Weights of a small GPT-style language model, trained from scratch on English Wikipedia: 13 layers, 1027M tokens.
Each number is 500 + 50 x the weight over its row's rms, rounded and kept within 0 to 999. Layers, rows and columns count from 0. Numbers have three digits each. The size before them is the row's rms in percent of the matrix's.

# down: layer 3 MLP down (transposed), 2048x768, rms 0.0445, rows 106-191, columns 336-383
# gate: layer 3 MLP gate, 2048x768, rms 0.0759, rows 107-192, columns 336-383
# up: layer 3 MLP up, 2048x768, rms 0.0784, rows 107-191, columns 336-383
down106 093:511466467571495464440490456562513570531429612504568532541406519493524506559509518463503467527537443437337511486504562467459526464404508466543469
gate107 103:479542553526518458493464515501482552491603535501537521450576428568499537465372518455532565617473543421455558497481489428472434578492527544590533
up107 102:465419429466590495463494460411498489476507444495473473574497485517465493492505576511552554462559528522457579528499491455540576521574514532503483
down107 094:461489502517523517393477556581507426539523527486460466500463470525447600440457509470527451491463488495506569445467454488510485391552503555473601
gate108 101:450426423479531528451432536510596507477537559504450458501479505575536561472498445533422538535364552498515514568449416535433480460563600470531528
up108 111:519492487521466431551560593531437546462525288419428485519529499531474499470416412614567548534481522522476502490533436406414526508508521509498563
down108 103:464481540543475416529490604503471470532532404433441495441628541544494501499496446634615679472465510571463547537596424539382572475477479543485456
gate109 108:471518534565501501511464424588371444516403427473497473493537510501505485498596469481470407505412565448535524386451507544504481531448497506485522
up109 105:578507402476540565581518538500512553400522423405509479528470492492439530529486438461517495584524467543554516499535443441496492537465470489463495
down109 104:448500384466489506395600562446489528441511610449458487503552475577437588519527505517488492492619406467417484502510481488522472577476424443533470
gate110 094:460449523557502443439500493520600513478504468515515463434505424474472547504434492516419460472490473510527495532523484502428546462475501481549396
up110 092:503441456496514554455500497501484477407521497459464514437522526463500593547441519438466440485531423549555510518574544545393517522432473493498487
down110 087:514513547531475513417570536548436441605515592590502474450471518557513510521450549410635503569548488606474483527460487454462514559483431434442420
gate111 112:529440430506526461503429555498462484489438439582435536555413414475480496571443511493464550456563481487462556512540479484510445565553462533446536
up111 109:424493512532578582611590463548508545549495497499510445438546479490538444504502540516449417480441452540518503504451495458528508426490486538538628
down111 110:444478598550538448538481534546548532493491504517563499542469457542528448585484515500499453500452439627528510423518515485502513451499485541500490
gate112 109:534480489466471562522515557495425443599488543508530435484519564510470505553425504511534517542468539504447479504504447549538522507462507516483471
up112 100:535497507493507502527581430453424592467531487465565528537555490412486470487469469526564521462490541568528486561466556574461479483577516489454422
down112 116:518523582485586436545469488516471505506459477499480510493472487546472585461528535486512472516473491527461479517507488466430427500470556445469431
gate113 096:501531415515533440504481622482505441514456458575485572538592466430513543533550517493523555546451385508476442476463539502443586475565439506538510
up113 095:492483442560478515508458599591441573497460520559484490528441513453443521467517529519399574567614494465496587423527488468524447569476432520411438
down113 110:553413433493535506384575522503446552482495581577574438493478389509476396505434523461541507494511569497426529490482346528545402596496531439486476
gate114 106:482467523491535453481611469523450451483474562463483438445472428593494569479511540517556480463543477507543448567494571480587521536517494445488506
up114 111:425470502582527558604513462594540574493491421439525565528533509430548550617501517496513503516487612506501486498510470551473445542468443465582540
down114 087:523459598565479484572514523534441637584555449497444440519498480509490483473497542474544470414605392553463493443476451454520508539513471490566507
gate115 101:486610516510442416581451577489518445568528560445462526461468552526512563580462519545454534503531476464539502493408495549447438612407470448516507
up115 104:445549592547483432582431496467554537510505457503432490502526462432453472491394514544508488565469518553470448587361459546454469542355510531543519
down115 086:435550557564522545488545438502563573469510460574493450502548507391481522527380454521465481516543525578507432562499443506514442589432482512581533
gate116 098:450446437488584450495383455454531533571547522486530482500547592540440507459438543519425549531520546492492534630441490468390496579498465507538431
up116 098:516453465564642484506545536448528499456486451524435488527575529414361501551562472495586545548438566478437387530497458483458501477543470476572501
down116 101:495449547544602429424456492383535510472526542518469531450583579489482511509492523484523578561436512459446435605559488485428564577501483498600457
gate117 101:511536548600490439493499493545484439449503541445526493450450468485344443472529619426496502459516525480526506505492491566529452443536456531557560
up117 097:484477366581477422489486507470429547567458549573487388509507459451551491443521480508457471561473457435525489489541475396535590446446532538444474
down117 099:537470491464488446487387598410490520596550496528433494523497539468519474572498487500451434609563519476460498553450467493424572419480571518450497
gate118 108:471477543493428480501456475566434518529483527519468469494464432531537554485481491481405436565465479458513591426470427454529588587538545539452497
up118 108:546558442495504501493484512444458520473557497498576553493461444478506533482501489560614501488471518515447462542547560546508407448447485477499480
down118 137:530508481505535514537577511487425498464527493449563530430527545538455556472502507530564462590454515531498405495560551536505506563541435425488478
gate119 100:418444473540503514480544467491531438440451463477484489435522557563454451542587555492573550528409592421529531461458539439529468440457533472506581
up119 093:457415544478553499464513427466525535485395419379532505459534520395605464504567502588560612503447516476509477497476552474447593421515423479532517
down119 088:534511543565527509471486399527484520536499505443526482512564429413607462461483388526486578539574554560533416500451461535554491467571498451538461
gate120 094:458513375454484446524517581538532518488490483527494493521453482475371433489473466507566455428458459493491393470488478481556528499469495511583336
up120 089:433441514531475490597594444519472471426477537448526477471468576529359458459447550516416431517558426463497482541589554441441493475487535466555468
down120 098:376499509501451551493616537555462452482444430490418526465499518492540515494482497512567446546517504560504498452486604448489426455554593385477446
gate121 102:526433487504479454445468465464392531518492499547471443495524523476514496553527519451456484578418518467558497550495378572413470513527491585411498
up121 099:475504483541492540597454458487583583436495461538426549552558504467569509490464500394512540522513522386525509488489441459441552507439485454494489
down121 102:513576571522505479423498570488469496489464469436602541474549505553531461505467548589517472511429474579432446469476504540546480558524573508478478
gate122 101:552490594472517477505560590437448463521523460559438457463466584388538446548586519494493407482515504551470500462511447525562475477448535391510499
up122 100:416472399487537555399430513538532583481428456506515545578476502570518520444461514494542516462545507549571497433453478441446530423511465599524436
down122 084:529477459537488527513468481515549572598434588445592528471512510477500535545472507565588444488547541477558485592427527557506523510549533537476526
gate123 101:540548547452430570512524401389444518513514477477521404412402550568539468594515541443409531517522490513515571570512454501423467510530570454414533
up123 094:411515455493497469491500568543502482473493478514456592553503503423416462444521439430539447560523464484442470430475525496542457481496450499546525
down123 099:496575445492452550505503531413388515459451490548467426454539551597467419496522455511486429449470400537516466540519494511451597490507564455505458
gate124 096:603476542443429474503475537428559489449482568490487530506514490462380554471506486579475499563456533604483453524568597566519482527504548542576470
up124 097:481482520572466523528480562496467563515471514612415438509593487552521446455504427481406592606449555433540484532482526511512492529502436507457483
down124 091:388470570497431544477511528515385573479489505503503463553609562532557459437469539530417521524417469433508515559496474441576474466504465471471507
gate125 086:481449533431531495504384534535503594498441538524484450485398540517484454611429443520550462467523497545444475503561581495457465393452451518553552
up125 081:520399478431469457490404479531476604476473539515513434472472556510446357560421437587576489480466577561461498524608525481461454434414469485533544
down125 108:460442529453428500518453554569429550487465528520469490549452616568640344556523532585477535476520571586523547468527577548525500495469458505508551
gate126 091:556478597579481448378544573557489531547541625527604478493497428513495411576449545513571478533518569559448550581573474530454533546515343423487520
up126 094:489500498488551526441532516595499475393444487442484541540543615470535527481468468439457505410470487478518566491458502504563471464521603593543443
down126 100:492576519482487482537483506534489474530502411463393542542478482561574492429602436512518468546430452409486470469485533454489565369418561451461456
gate127 091:558606545509531489510467511580490479414542463389571466409525435457441542478520528466521582436492474489418478490548506443477557528487477455525546
up127 091:573541563537539555461520487578408537446482430460536519472506495482559520486521495490605501429528489463469510477496398496416538576507513428459548
down127 091:475517495466579495546484524531509426549564467507569448555525517477477538479586494476583480494457479478444452501502572447468510500573401501498512
gate128 097:565575510503626420526427479503511484531445510529628445468493544512609497474551459462555473487546409444422522394422564547532504500464481488419535
up128 101:477516479466550550546422486493635433468442542552514516478472543502564519510547529540479427489567460494380490469497582523573457476510565405410537
down128 133:470506545482603536519480448446528486438555488572455486532513547472493499501520509436444473470549583482481473441526497463480528514424436444519432
gate129 101:463472479515586398533408446552531524550552514462530507479588571521577480477457462545564563535536499402498460396474535518499501486481553467463437
up129 104:438430495496477501454479459450598576532530543454563504445535502512517509456459540485498473563578416505408503516536627441410543413480537400509465
down129 095:495416515468394480456576499418593528492471567515475500559495578534602500581479467569444485476455492545481534536532608485481505522465583460522418
gate130 100:497570454554466451477414490505460467416490607507368450477604492524550506621485467646461496464449449523522553519541487537630504613505547505550431
up130 104:555462500556454546476571488482455592491476461383484439520509518491540482476607518524581302415438602364542550535574566529516495494516437461449486
down130 104:445565585562496469511478509490460581433394462412475462505400478479571483559577465530497520496562444473565485500523481547399476455544463526549469
gate131 104:449569533492470359550517457487501515498528593572541496485530523553375450475455543398452507491513488555524544443497507511533474507483438514488572
up131 108:467644486442474506454535469538516490517583470522511485521408474607436454489535474444512419451498528504511503506529540483579502449481599561506515
down131 097:544560436453549564424484496507440548428495517521517476533441516602503531472568480550568489403555463438482506496535554510535466534451547539506507
gate132 115:533548524454418535439495495489484413493583534528378496471509494528515484513530594505490509522505588471524578498515570498448499513505437551491477
up132 117:457560585422362497584456581514447387524516507529529517455565522453480509486644521519486416409492506528495538473535555450374553449405560480495558
down132 105:471601567360419492561546587546448475406532507484505431613519535483488506464526519482540478512417493519547575489573488465538542531500474553487422
gate133 092:400467451504548538513448391500524547481502510445587408653451409439467481560483476457540420504556537444479408525446461444537384486423518470504544
up133 096:534460519445434500502455516484498544562493422483513577517503499460512471442576478573502477561492538480461447506503581492475414593436488476493430
down133 106:476480569495520356490468529463600534556500493447486539451500427477462477422481453517566434495469539502493488509454535461579472612514478480550444
gate134 093:502538579523507500545503426542526479530605527517561470460452487486578419545487493518529514511477554488458499426574475486490512433494562530493426
up134 094:533536484468512480528489606480469551557553515504497543511472516486602488489481577485525565514447595382503433427520563481540445561548449505509441
down134 096:489481479469558478442536533521536532503475558482505427440590503508448416616534500433556541494551531474455546513524380486448533481472530411494541
gate135 099:543449582537582582474467478455581539492490423465510539470471403446444448446483432519459555542500585524564459490580496533477499425463444483470473
up135 094:461600558428550478534523492547493513643495561518514504529461556625510448555478440515479497534457444528506417507581417511525490517470494445497581
down135 101:577555505434379516608457525469536491501504578462447521522512520509536529508528530421529497501484489390524467479441508512496598475540552518475479
gate136 103:592486562504479523533500532449444488499446570354551548469467526548456463588556468485538472613527491467453535485519466532475493513537452531461487
up136 100:464424465447532466401571517482430552474536420480435514463464494534464465389516534527520470451490574509514527506417450522550552563563447513491426
down136 093:459451531503482424452496469431445512606518632554459516484493503457479472472466512472414545519439428560543416470510538463575464505500558600521513
gate137 094:533496513465593577507496485498549498561423512388522489559540465539560596500495462455486481427491497489523571456479443548605442392445519589470532
up137 095:476521478531456549449483534531467565583452454472467507477492574569556455485501522484523470518552535525509541492523507618570548469424510545528443
down137 093:431475580504472557472493527602466486485505405546561477557531596565424426492547471434536504517499476597428543467426519519438487503456467429467495
gate138 100:426555474483527481425503435404529495475540515509496486493512439554526439571538532554473521542556507534503525498509542532530475475469517565516522
up138 092:569526560568486463447610556440464529606515507459538592578514478422430548441525465499418424521582507519510517510453480473484531503535597504558519
down138 097:511510526527542578559481531497540458530452539512579432620499566435448591485472486454522438495441524474532513484573444440599486584506407493472492
gate139 092:473482398349489542517527482437458487540533568474536486487372476486447536532533523511514473567509506449519477553409513409482497546469497356542545
up139 098:491595556530476502476453503539503517516462350603592475561468532440507594450493400474508526438450488480522440474487590574492459443465539537435466
down139 082:486533491530475560554594522560491435553435333562546503546482512496496617452573500587448460449515571521596494430485527608539488414478523509472418
gate140 097:523492466556437566569479567448450475449466586453403456521480533519564474417544543480536514564455535543440523545535476529523528526483395553475521
up140 114:444453353455552489432484458412430563441465466470511492485484500432340555478548577498538483478526454533526574452536501469516491513562630515495511
down140 098:520415415549558473452503438470454564470438418429545527511498413436395534496492520555469521502558421517478584453533485380536457507489570442442510
gate141 093:455533459527603493540490510521490558431517474488512494513407581466439385492499530499514445456582404540441550505573419548479558471596520483520581
up141 088:529485512497480518426471543546565500476462485476489467516624462560519559612475441520435507536357544451552504412499626463628444575456544555490469
down141 099:463569518503463508547481446451583543450471497502462479568438510399433377518498495494509462583546467359433546521465470568579519526488517584445559
gate142 095:471510481526435404499460564489582475490574449521435472507451490468502502576450509437528484490454536445444490437360493506603427618557445510475533
up142 098:454504470507497550500583491478423532460458564518588516457536445534485505486523477515449575474518525560482542549562456521508578457526560562479490
down142 087:489532502506492480468528417532473481643538551467432493454507444589389487473542527455488504461502480471521402511536514461509521489438548499417459
gate143 088:462536518578531522492480478521496496524543456484613508537489531525572413393471482513505510512553585564494468472455467539481518479518507491418418
up143 088:520446471541560503545509535483573451447512431511475454604531503519553453522435471554508521547476537446518475578515461531552433534539517413546533
down143 091:551398490497386520499537541515474442505493479490386585474525490572438512522498555546442503523548450531452460514537490471460525491490481516504522
gate144 093:519436444499497547415505549477494469471509457409506475459542386544465439505515529453554557560510475455490570557486498413496478528481612524504429
up144 096:568536456556466464509530508472423466472528592516486572542476513505428520551489535398537455523587507505469467438528529542473490547525403477416480
down144 117:452369548457494434513443521500465444460537504548465472509509523477398473471470610422602510448524521505473450506512486548474457630523516529552538
gate145 103:502437487476559524518506556455456484501595516483467514465570558519487413513465409563489547469460525449477514488499460538505532530502503567475469
up145 107:501434531488493571497447495493455445457517566420431517460529577461530431544416415498529487463450460442500501508376471549470614534460517563423548
down145 109:455475534611461550544495524477531515454500536445489545593582501563533516478476316467507531452514523500461467534474491545536569536531449535442586
gate146 099:480430446555498490497514559449554484462529423506547502499490579579561479453529549584502552451514513466478536577569490659604435408466479463529469
up146 098:510491512502481458437501569432557429570514454502498541578525453473521580598512504415513485488476503496477546467470607501528524493442523455398454
down146 081:507465555422477501532571591512541430532543450509525592537428416401457531497562496418421453490446533509424501489424528458508498529515555589400516
gate147 103:451479517532595575438456523472568436477510478494551511523513525515476519614525471498559512511479517475480490609439450453446506505400595571548459
up147 093:501488564520509503439512513538475571554524551562512479535533515342661551440452524479459455499503510509512508410479577608522484508637472441421555
down147 088:455519541523429572460503450545441498572529458487492517447433442461540497433439510550422484460563490497448474510556438553552552504503486544450490
gate148 102:449515610526482374458414532499492455487526509480453489446507502477498596522467487569457472513544522480468617514502406537526516538473521417468502
up148 103:455515539542519561545658530465478491497498495538597483497420532513391539507475499520587621472489508464483480417584533509447491615502489462443560
down148 080:533476531442563571490589516507509456576515503505567382531483484528447519444445509498641526476499514522471566492571590508543467521525505438504484
gate149 100:404611548517611460527500498457473507501462493487414488547501565458500476449462462523530486476519515433467516492477494503573499580494427499433398
up149 100:471471468421523482463492524485494474519522457573569565484511519550524471503424577466552522547507503507591441536499508523537488530482489532569548
down149 092:462524487609612399534543554545580479556435521404494542564480553519529540506487524495501516493485576449508494534535526426481408534460430452504489
gate150 106:590491521545553616440376430433497412443469455467536391510454578539507545535550437484464463507503509548455479487426519567482541497414501418570483
up150 107:552489554484449638429520462522435426445431391558541479545551492546524505425550472461418520588437494567468509429446478434490532397533482530486528
down150 128:516537545518459556485452510534497450576465503543566478475488476566557479468557434448430500539543541542480498359428542491455527407504525441560453
gate151 104:583399476456541479516470591539474462534546502529602416516576407577539414409571488550517490506561543636476548448516515453476496455460531497495477
up151 104:477521481464442525380480464467472558480482511389559424528486426457518566634494525414547528433500426469482461510503543534454443471455548518532510
down151 092:472491527456552580490449492456564452573530491537535483476458460435510538528555520556563460455545540527449590534528523586523463446501581432428469
gate152 097:500523386474558556528474491537551500578449436543488599444536408601531428533540495515415530524497449594486537501481542524494475540483490470528502
up152 096:532470566438443542490503512428416533540432468484462551443442509537493504457514436501485464462580507453459477440495570457582514551509509568477539
down152 084:441534433511547494482451480511581511527557458595472485530541524524569489495514440527569495425421425515502463536477461482547432434608486434504444
gate153 091:481542618508508529477516472510479502376475589501575551529552539444504470423449548494509506508550477384422470468524407489516479527568543503488488
up153 081:410495469536475514545544486377421490392577523501532601479523524486434413444508454525498506525536494429416510455487458407534515532571516487491531
down153 101:545419443494480501496441541503404479359604521536469500484474518523484520464533368392459487456405523452564521605558522501474491564581487528488408
gate154 103:549457520451589525492573500395501445415552477468371491458596477503452587477496501407460477498490519527484448584555478528532505520484578542382554
up154 113:559558467539561527531412505530441561483375504450585514520518414512471565518504509517489518468460561459599466583522560411488417534573402450525497
down154 089:559540525474509514522432433499508615494416447511537376562551417552445478513552530489532520459476569508535518527547486452485505526467487530554411
gate155 099:445431458489550504466526532442398390549502481495449461448569457515473513380544479555460560504417555530491490476471534439526560492572489507537512
up155 093:510457522484518434489511419579504479397389515540539433530508520463461488607464551545461565486540462464503538551481508457475416537433479596519440
down155 108:616531568485491472492522495520516550500503521501482530480520495474455482590494563540545548556565482412545537549488463485429470548481516491491488
gate156 090:442470396467599517524373506434578576454492534533477446474513545513517430373571516494577430376532496436413528480492588401488540486536510494534562
up156 089:501597510590507607440379469482542511504526442536478487517630507485543458463426548503506437488425540381512475526558583407436448495542464495510582
down156 111:460482400543393522551490553559531500506466622541481474516461520507517498538525535473509432457508593479469483487501534445442433473459427536494530
gate157 096:432510423583482545574487521449464452524558567381490517497421392540411448382537485420516454488476417616468536546415553609476567576478630452509539
up157 094:537514526479461483527491602555446514486529497511544541479437428442489582510463554484490478603570527404500512469572569496452557404485498578398534
down157 074:528444486599494555431426519522399519469482495490492472529435574390479605436450560568432432590569572483491453525555552499476535491452570494421489
gate158 092:589561415467530515567498465492516545553476573405430463529484533409599437431506515504475422506530548554541505552601501547462491487560514395537540
up158 095:559606512524586501566517462448510537560528480449509445536396569425511427432456522444504395446548572528535536550520583495540503441466515488500516
down158 089:542608549575533544578492500559530538503503516441596463524466464452487536439403513443524482417573531447493471533469586493566525474447477425504490
gate159 102:480428526452622489572552518505439486405536545453441501473448559484477540450459530480482468535551562515472451400537485477415529489588427471469492
up159 100:533578500502475575487496488570587532519450562571483468411445520419484538489494483484436468469475481483504568523464509570478544470507463503590531
down159 102:537521522563535485463447512458527440495605448480567550479523556490528517506557552477457477483491496439503523493528431560472462517481490545579469
gate160 101:576451548546550503468474518607496531453451492476516548464506539522434391510453550494514492536515465476494389492473579538514595447499411512541493
up160 094:448569448496549569553468349373524479404557460581487432448492419543522562535533502568445543417449617521536533507498536457501483502482589455445390
down160 108:491463415493441545464449443424506431499468391507495397376479432459516557487481526554492547430490471559532553480500446505478468524447578597513525
gate161 092:456447505467504515524518564537540548525441588495546504496480531436569471489515510462529559414503407421525550525448445452497494495495510517532507
up161 089:475510535480611494492472444430457489402555477472447501539545513487428559560458503524471444591497546539484480457570461551585552605486498487497448
down161 120:413517481499679469460501518445541532501459460428466507511443482420556617537590477471553504480485524492512510473617431510453465565510498507479441
gate162 094:523488564495543575441459525488535455465414595476581506476542396511508554531545540529564505430468501608516534544485490513457426473481468554553535
up162 099:448507551517561456531451477452474491452527470415498547462506511523528567490577512472468518535513449558490503499499538443444472491519503619583441
down162 082:437480558533522537493494596537474548468445436482422547468511472533570473520443489514480531481575519464523435560468500530528541458402535522503560
gate163 107:515619538404520507496427455559504472532450532482534494416669503446485446502520495574484472574510470410447476485550549488530452485528430549565618
up163 099:508428437535500457547497610462466518551536473438497510558454508545527546467405421475459567462564537567529511504518433515510476545412348542464408
down163 093:478579589404602495488450464539458452474474539548480436483588541403537489496516505554431404573487419496466481493461520518586475521479482554605517
gate164 101:465532554465475591486426503488500501499566455399544506488477403489495508517473508526447513444458544449522504541459485478435447498472483514492531
up164 095:443501483415593515549559432472458543496572514474517584474491539496490506461428558504579429396430520395504554456422590603412496458442459456432541
down164 094:411476477414522489546617531488509512518513427480443551466454508531448430402470430476558486500524478480387564428533437526555516523561473432523445
gate165 103:506520519474456448489489487415490510489495552521491503451512573616480581487447521438487610482538536475488504534621556578599616479464504488530492
up165 103:479468538452510471541491469597435575529438531499450473472531420545564539556489535482501445404499541580499550547491492489469491494405452479415526
down165 149:579403493577547519460491562546575539513536447536475525508556449505488428474482424514502477526496495444464517436419492432430493452464502565530530
gate166 098:468452544552569498486464534464459523491500480520491495560493432462394456407419512503546492530491522449457500524487465493468432561559498390555457
up166 101:494537501453508573443529439544571586518414448565506553475477531526540545441479529474587556461501533575447506471647440603475486327528438579448519
down166 106:448454569469493450515478584510403446480551508509516501572520507471571489494487514474398555452532471482463522534491468514553462512496483433579590
gate167 098:510503577399522542530453533490476509480465501458582446481530560515589487541519476465519529455512520570481526542463567482458488472527464499489514
up167 101:516521505417550553518462506464649519526480544526503525441443551535594515611528400480555562456470482525508518410577561469486441522496492484523513
down167 105:516465426516436482508464521444535476439453471530464527525549484470462484639511523511463483583527530553558482511462455428466404547446433383530551
gate168 104:559456596476576467448565471510577582494424438356529549528620456419534470484528560465561506439455556449401517488543430495456497544511535551569576
up168 108:388563489555527515455496478431442514579576494584502394443536491577445459475492519481471511592482550438441552455398579488557500502454554487488439
down168 107:537501543550526580546464518537593376451376577453509585538443429495523525448562447483615473441551508525504502520508463487454509494485488558439459
gate169 093:559441460479484517495474564568503516499454644497469469432412431499404528503523572464509529507495430552499509524427392559499493455551524518525427
up169 093:497524502508476499458540524505499443520422516486569530470523469505439463490472594450545488530472609484530597467365465533475550513607529527518444
down169 102:509465456451521499444494541442531611589390474469491565486616481527483406510425509465482482465530463562578570444431466465510536504493503516508471
gate170 093:474456505532540484514483438502558447543482522451542564483427440515525435491541470523455517487471471456377538556447541509496558465494529573509506
up170 087:427528486504500482523471513454490450532466528474496482390454466479465489474576537412469410484455449409445460481511440541523480522503438550471440
down170 106:571595543516487533434529515483572600437517501443533503491468495537442471506520471520449503543509491551497595468526552459490595578554458597513472
gate171 094:490535551515414538521504532557473544526526509497535472495399533434555542585433465544392541513460505565441582522544355477504473473461458598426525
up171 089:522467514535508572614511535439525527478413541506568519539579470432439410505540578509570537472493523488538518522466534520458545468549453433523530
down171 096:589535548512519552485530486438547500466457524430458516451559621540508371403592475568487463495420516472557406469458529461545544523500409401521458
gate172 095:527512444484509554461505432493455575547537577456493358519483457431523443545462454535566525478524503494536481519464492501555510544472519616488570
up172 097:422562528531453599597520471479504454497640515614562550583491526454492457561526445446477504443577568413445547397456464475487549530425479503507485
down172 097:434538520503438563575502508494551473426520473609518606626548508476545524519464515521520478467491525478477570398467501475451538491472537415523490
gate173 096:536493523498463469532407472546349439577467465451481475527561584465508450498514534536383532555422508476449538566462465477546537542555459495475541
up173 096:463538421530545503482519468573543544435447495474564528446487494480505468523544500410604370548559489496507529442488544454541443449600483531546516
down173 085:418475453480577420474587499518521621519436509467560526402451571391523339528490485412574412479483489613495564514505552507516516483537531487498503
gate174 105:504481468548539587479450512477496586545496507501510485480501533483440466459559440469495491402543546534564564522498456539538435504594580508518565
up174 100:472603489562408494466503488460431483513433421554506505515496460408448494486520523589484540392548475456599506521519498597371426436645436483315494
down174 092:464543498494445445533505496463497512460474431472482468489542498434481503496519480520513510574589520457357520470477513500423470480459506442502419
gate175 102:574491503439524545536582544506549520461577530483407524508529527460436509472522483547401532403448475534476515496482480464570527395424489502455508
up175 124:508477482483419531412529544626460489474493547448555508506563479527653528543429548417496547566523536402557487493521538559465435581494569507516484
down175 094:476404506510429584449448433575382484510511459452556477472532522528581569564538496493444486531523427465527457494475502573449447555469615501550519
gate176 107:496513457530481420374473451474572544435592443550593508492490524600533417523505482537514542454480400472462539435519553541495531531551525555523529
up176 094:485520523473526551485417523498581489416501490519515492537535404562541441503491492469507474402453533545378549561570431550598532509537492486525522
down176 114:509565524473417451460472455506463523408603482549646472489409528532555480534518558550487451439544342506523529398484424533500537567511502497436524
gate177 102:520455446461522475418468565477463478493439516519529560614453478498443561467509472563522513463389523548433467536539521480525485409460633431443590
up177 100:466486543638494529470485507509513456462514496520494488407475457540505541489543475509511547506544547524458606447396578551435451515459404576490491
down177 099:539485488482535517411544606528440453457494576508537452548519491502591536531555442538463516450524564434485467519526445544493414428498489444566526
gate178 105:553442492487451531515526492506489450512602576492503429424465519511465486440513551487575565514570534592513453525432429583509468401502518584508502
up178 099:508498485419509387549565529480491441509484465461447444556461598397447499470488528541517466539467533524589565553477419643554475436503524429515519
down178 112:573496531469454470526463451523477496531458480490472475440463503429489507490543458594539505533520512411567512489485426541435503410482481459546472
gate179 093:532472505528464458499528504431448521477455552451427445485438607478612475518490480568475473495513438496485572489488430477514467511434539555481410
up179 088:488440492488476554518469513549509500512525467562533587462527503453368584546464454460534517512407634533498418507490552541431472506567508495484627
down179 102:559490557421460479524490527542505506516463475451474467440474451534421487539500453512461586510476540472490464538473578488506476469544554483482586
gate180 097:521445515463477504465467428449487496654489482573501485497488419488407508440528432624454481550448433539495488542433548476476461517566559482423464
up180 090:596563516504405474451472635576540455460530463460448517535551555559603479591556597480513482415569548384481466504548488570637531469453445453499522
down180 086:521559513523512482581465526429556518396539480407434560412458539509600474454437482404535539476490591469485443404459503467483509552536501527547534
gate181 109:493553558450484506453498486540472506423432522415491531502516468440453502508526506479498562504531500521527538604550505483526497587480500425515500
up181 106:464550479459438502556557523559546567570574539486524557490501465493504452527471560532485558432445495512379465453499483593501495479428472506484445
down181 093:595542553484504583557503541462371480515444552409453450494462470480582486425588461462471379478530551484450571470460514473432518542528539521619548
gate182 097:527513464453543485511489525456436497510460412529537548529438487503591513479580520501468496466505459507429436553430508491510471452446585528479440
up182 091:508471477457499495525431505483515532531507449549526544543431512502455545541550540501575522488559493530440429509405519544528408525443584517528446
down182 101:522558508511486540457491547529550504528514509445472476480510488443506462450423406484464447548474470434556550482515454526460581507562423525573560
gate183 098:479466516434557452562490542547449443529589500522577449391493553540466512450575493507574450536485466563480559518591498514501550476605491499505546
up183 100:477558354467399484485519422433511524508433500456520569522519534530472528603579490515490561392476558500575443444548455510523552540488498485400500
down183 083:505532456439500464469530437492509560584457400484450491506510592462435482477441463536557581469515516537474501526505547467469460487440536484499585
gate184 100:514589512629566534503537507492525497512566557478529477548456510433516484481525516534540472513485497563434503488524512544491449525524557518479431
up184 098:543536490501504495480484482526478452485564521572546433453523484549408587512535527560641464574470533487549498385535513531595520552486520568569513
down184 093:538490539487392493513534512543382466425381498556492495486485398466496605407510457542491475419370486581522612446503467526450569496553489514526481
gate185 098:443481540429498435500521550524566532524469451543513480450437549564514510490529418472484494522486496528483520531454428468505479574443487561552571
up185 125:468533499479399463524582546517496495557537451479453525541519427457488535528537540425546391334494444485499499569491462485482534516484526477404510
down185 083:444491519489411496512489566589520465557516465543452498534556434507467565492513574432516498360482544529520516505484455509501539495483485459427546
gate186 091:548440529460558469543487460466411579564479541478513431491501436569564501462561482612466375549478495519418529418400475438547468562525485540534601
up186 094:375503455447543474525532472449513595508472515476484456570491440559502495437448474601443455503563506464496554439482495451561412529574584482485629
down186 099:380575448474542482425478556444460516532480531522566517579491471546559562568501470548520426503592523480578606466438503495504424520453452504513457
gate187 088:503466509483471493598555397539456553441520492520453444454422488472542495604524561440479522577565560518389462471569498489478506414494507463562465
up187 089:504504472529486480483505415526571441494484515501530519523520550481510581507450516479500439465488525517584596467509412473507526579575500510471534
down187 084:535498448460473562541473396602534490509548471530498505521442552516550567560518432517462420500493547556582566419475541482456485548519576476510451
gate188 108:554514470502602469456525482570527516402545554551439540510437406459447478482402585512525483444521524496474475537577557548542483549545352489465528
up188 103:490519516592466540509484479480460467510514592465475396555503481496570582523579439499492516549488445486481425531399535412481498447601494523577486
down188 111:462527415442537488507541435573435525466453543507475564511487521559503405462478509566506521464459559546551526519489559519510532509505469451484490
gate189 101:477446495484556563523423502453535495458553557500559442514474438582602496586443430465482506481494459610468529442516464546549480606488569490522555
up189 099:500470512593566491441501494498414508439508614413409399454492446530524496470566493475531455512428527515477559473382472486455505580512469549522444
down189 093:453403491488542434490477515466500507455431583450484444516418467398496405447570516504587425506553524491474578427540521544512416613511619529576462
gate190 090:507531570577471471524548529481426522545481471519553499550425513469521380521591486545483601455485528534563523456532549511510548513481429529590490
up190 084:579531449390437513499467478451517510450471526576437570447532506445490576468409428495519518499559457528505543520521522520494537521589451485397487
down190 089:611508501464509565526446510408478446416500465575452563475510462494460566501436454501466459604534471464521501479472553409464531485624537544397519
gate191 103:519546549442440576447462506498541496493618440472483431487545510627495505513483437560409597462492526464501527514518451586497524624477503470509457
up191 111:528376470450463523538569502540488637485503491482507454516508539464556531527563477517464480553508530525530438537492464502477443464401424413508480
down191 092:454400525528465498474572535574460580496420597505441396527533516421487567506444523498556493535480447531515460574446464503476455494373498453452495
gate192 101:494508393522465542539450476540486474550538522509416508440531493493508471458484440492579482460551520339486403498392466513618477463564520569558471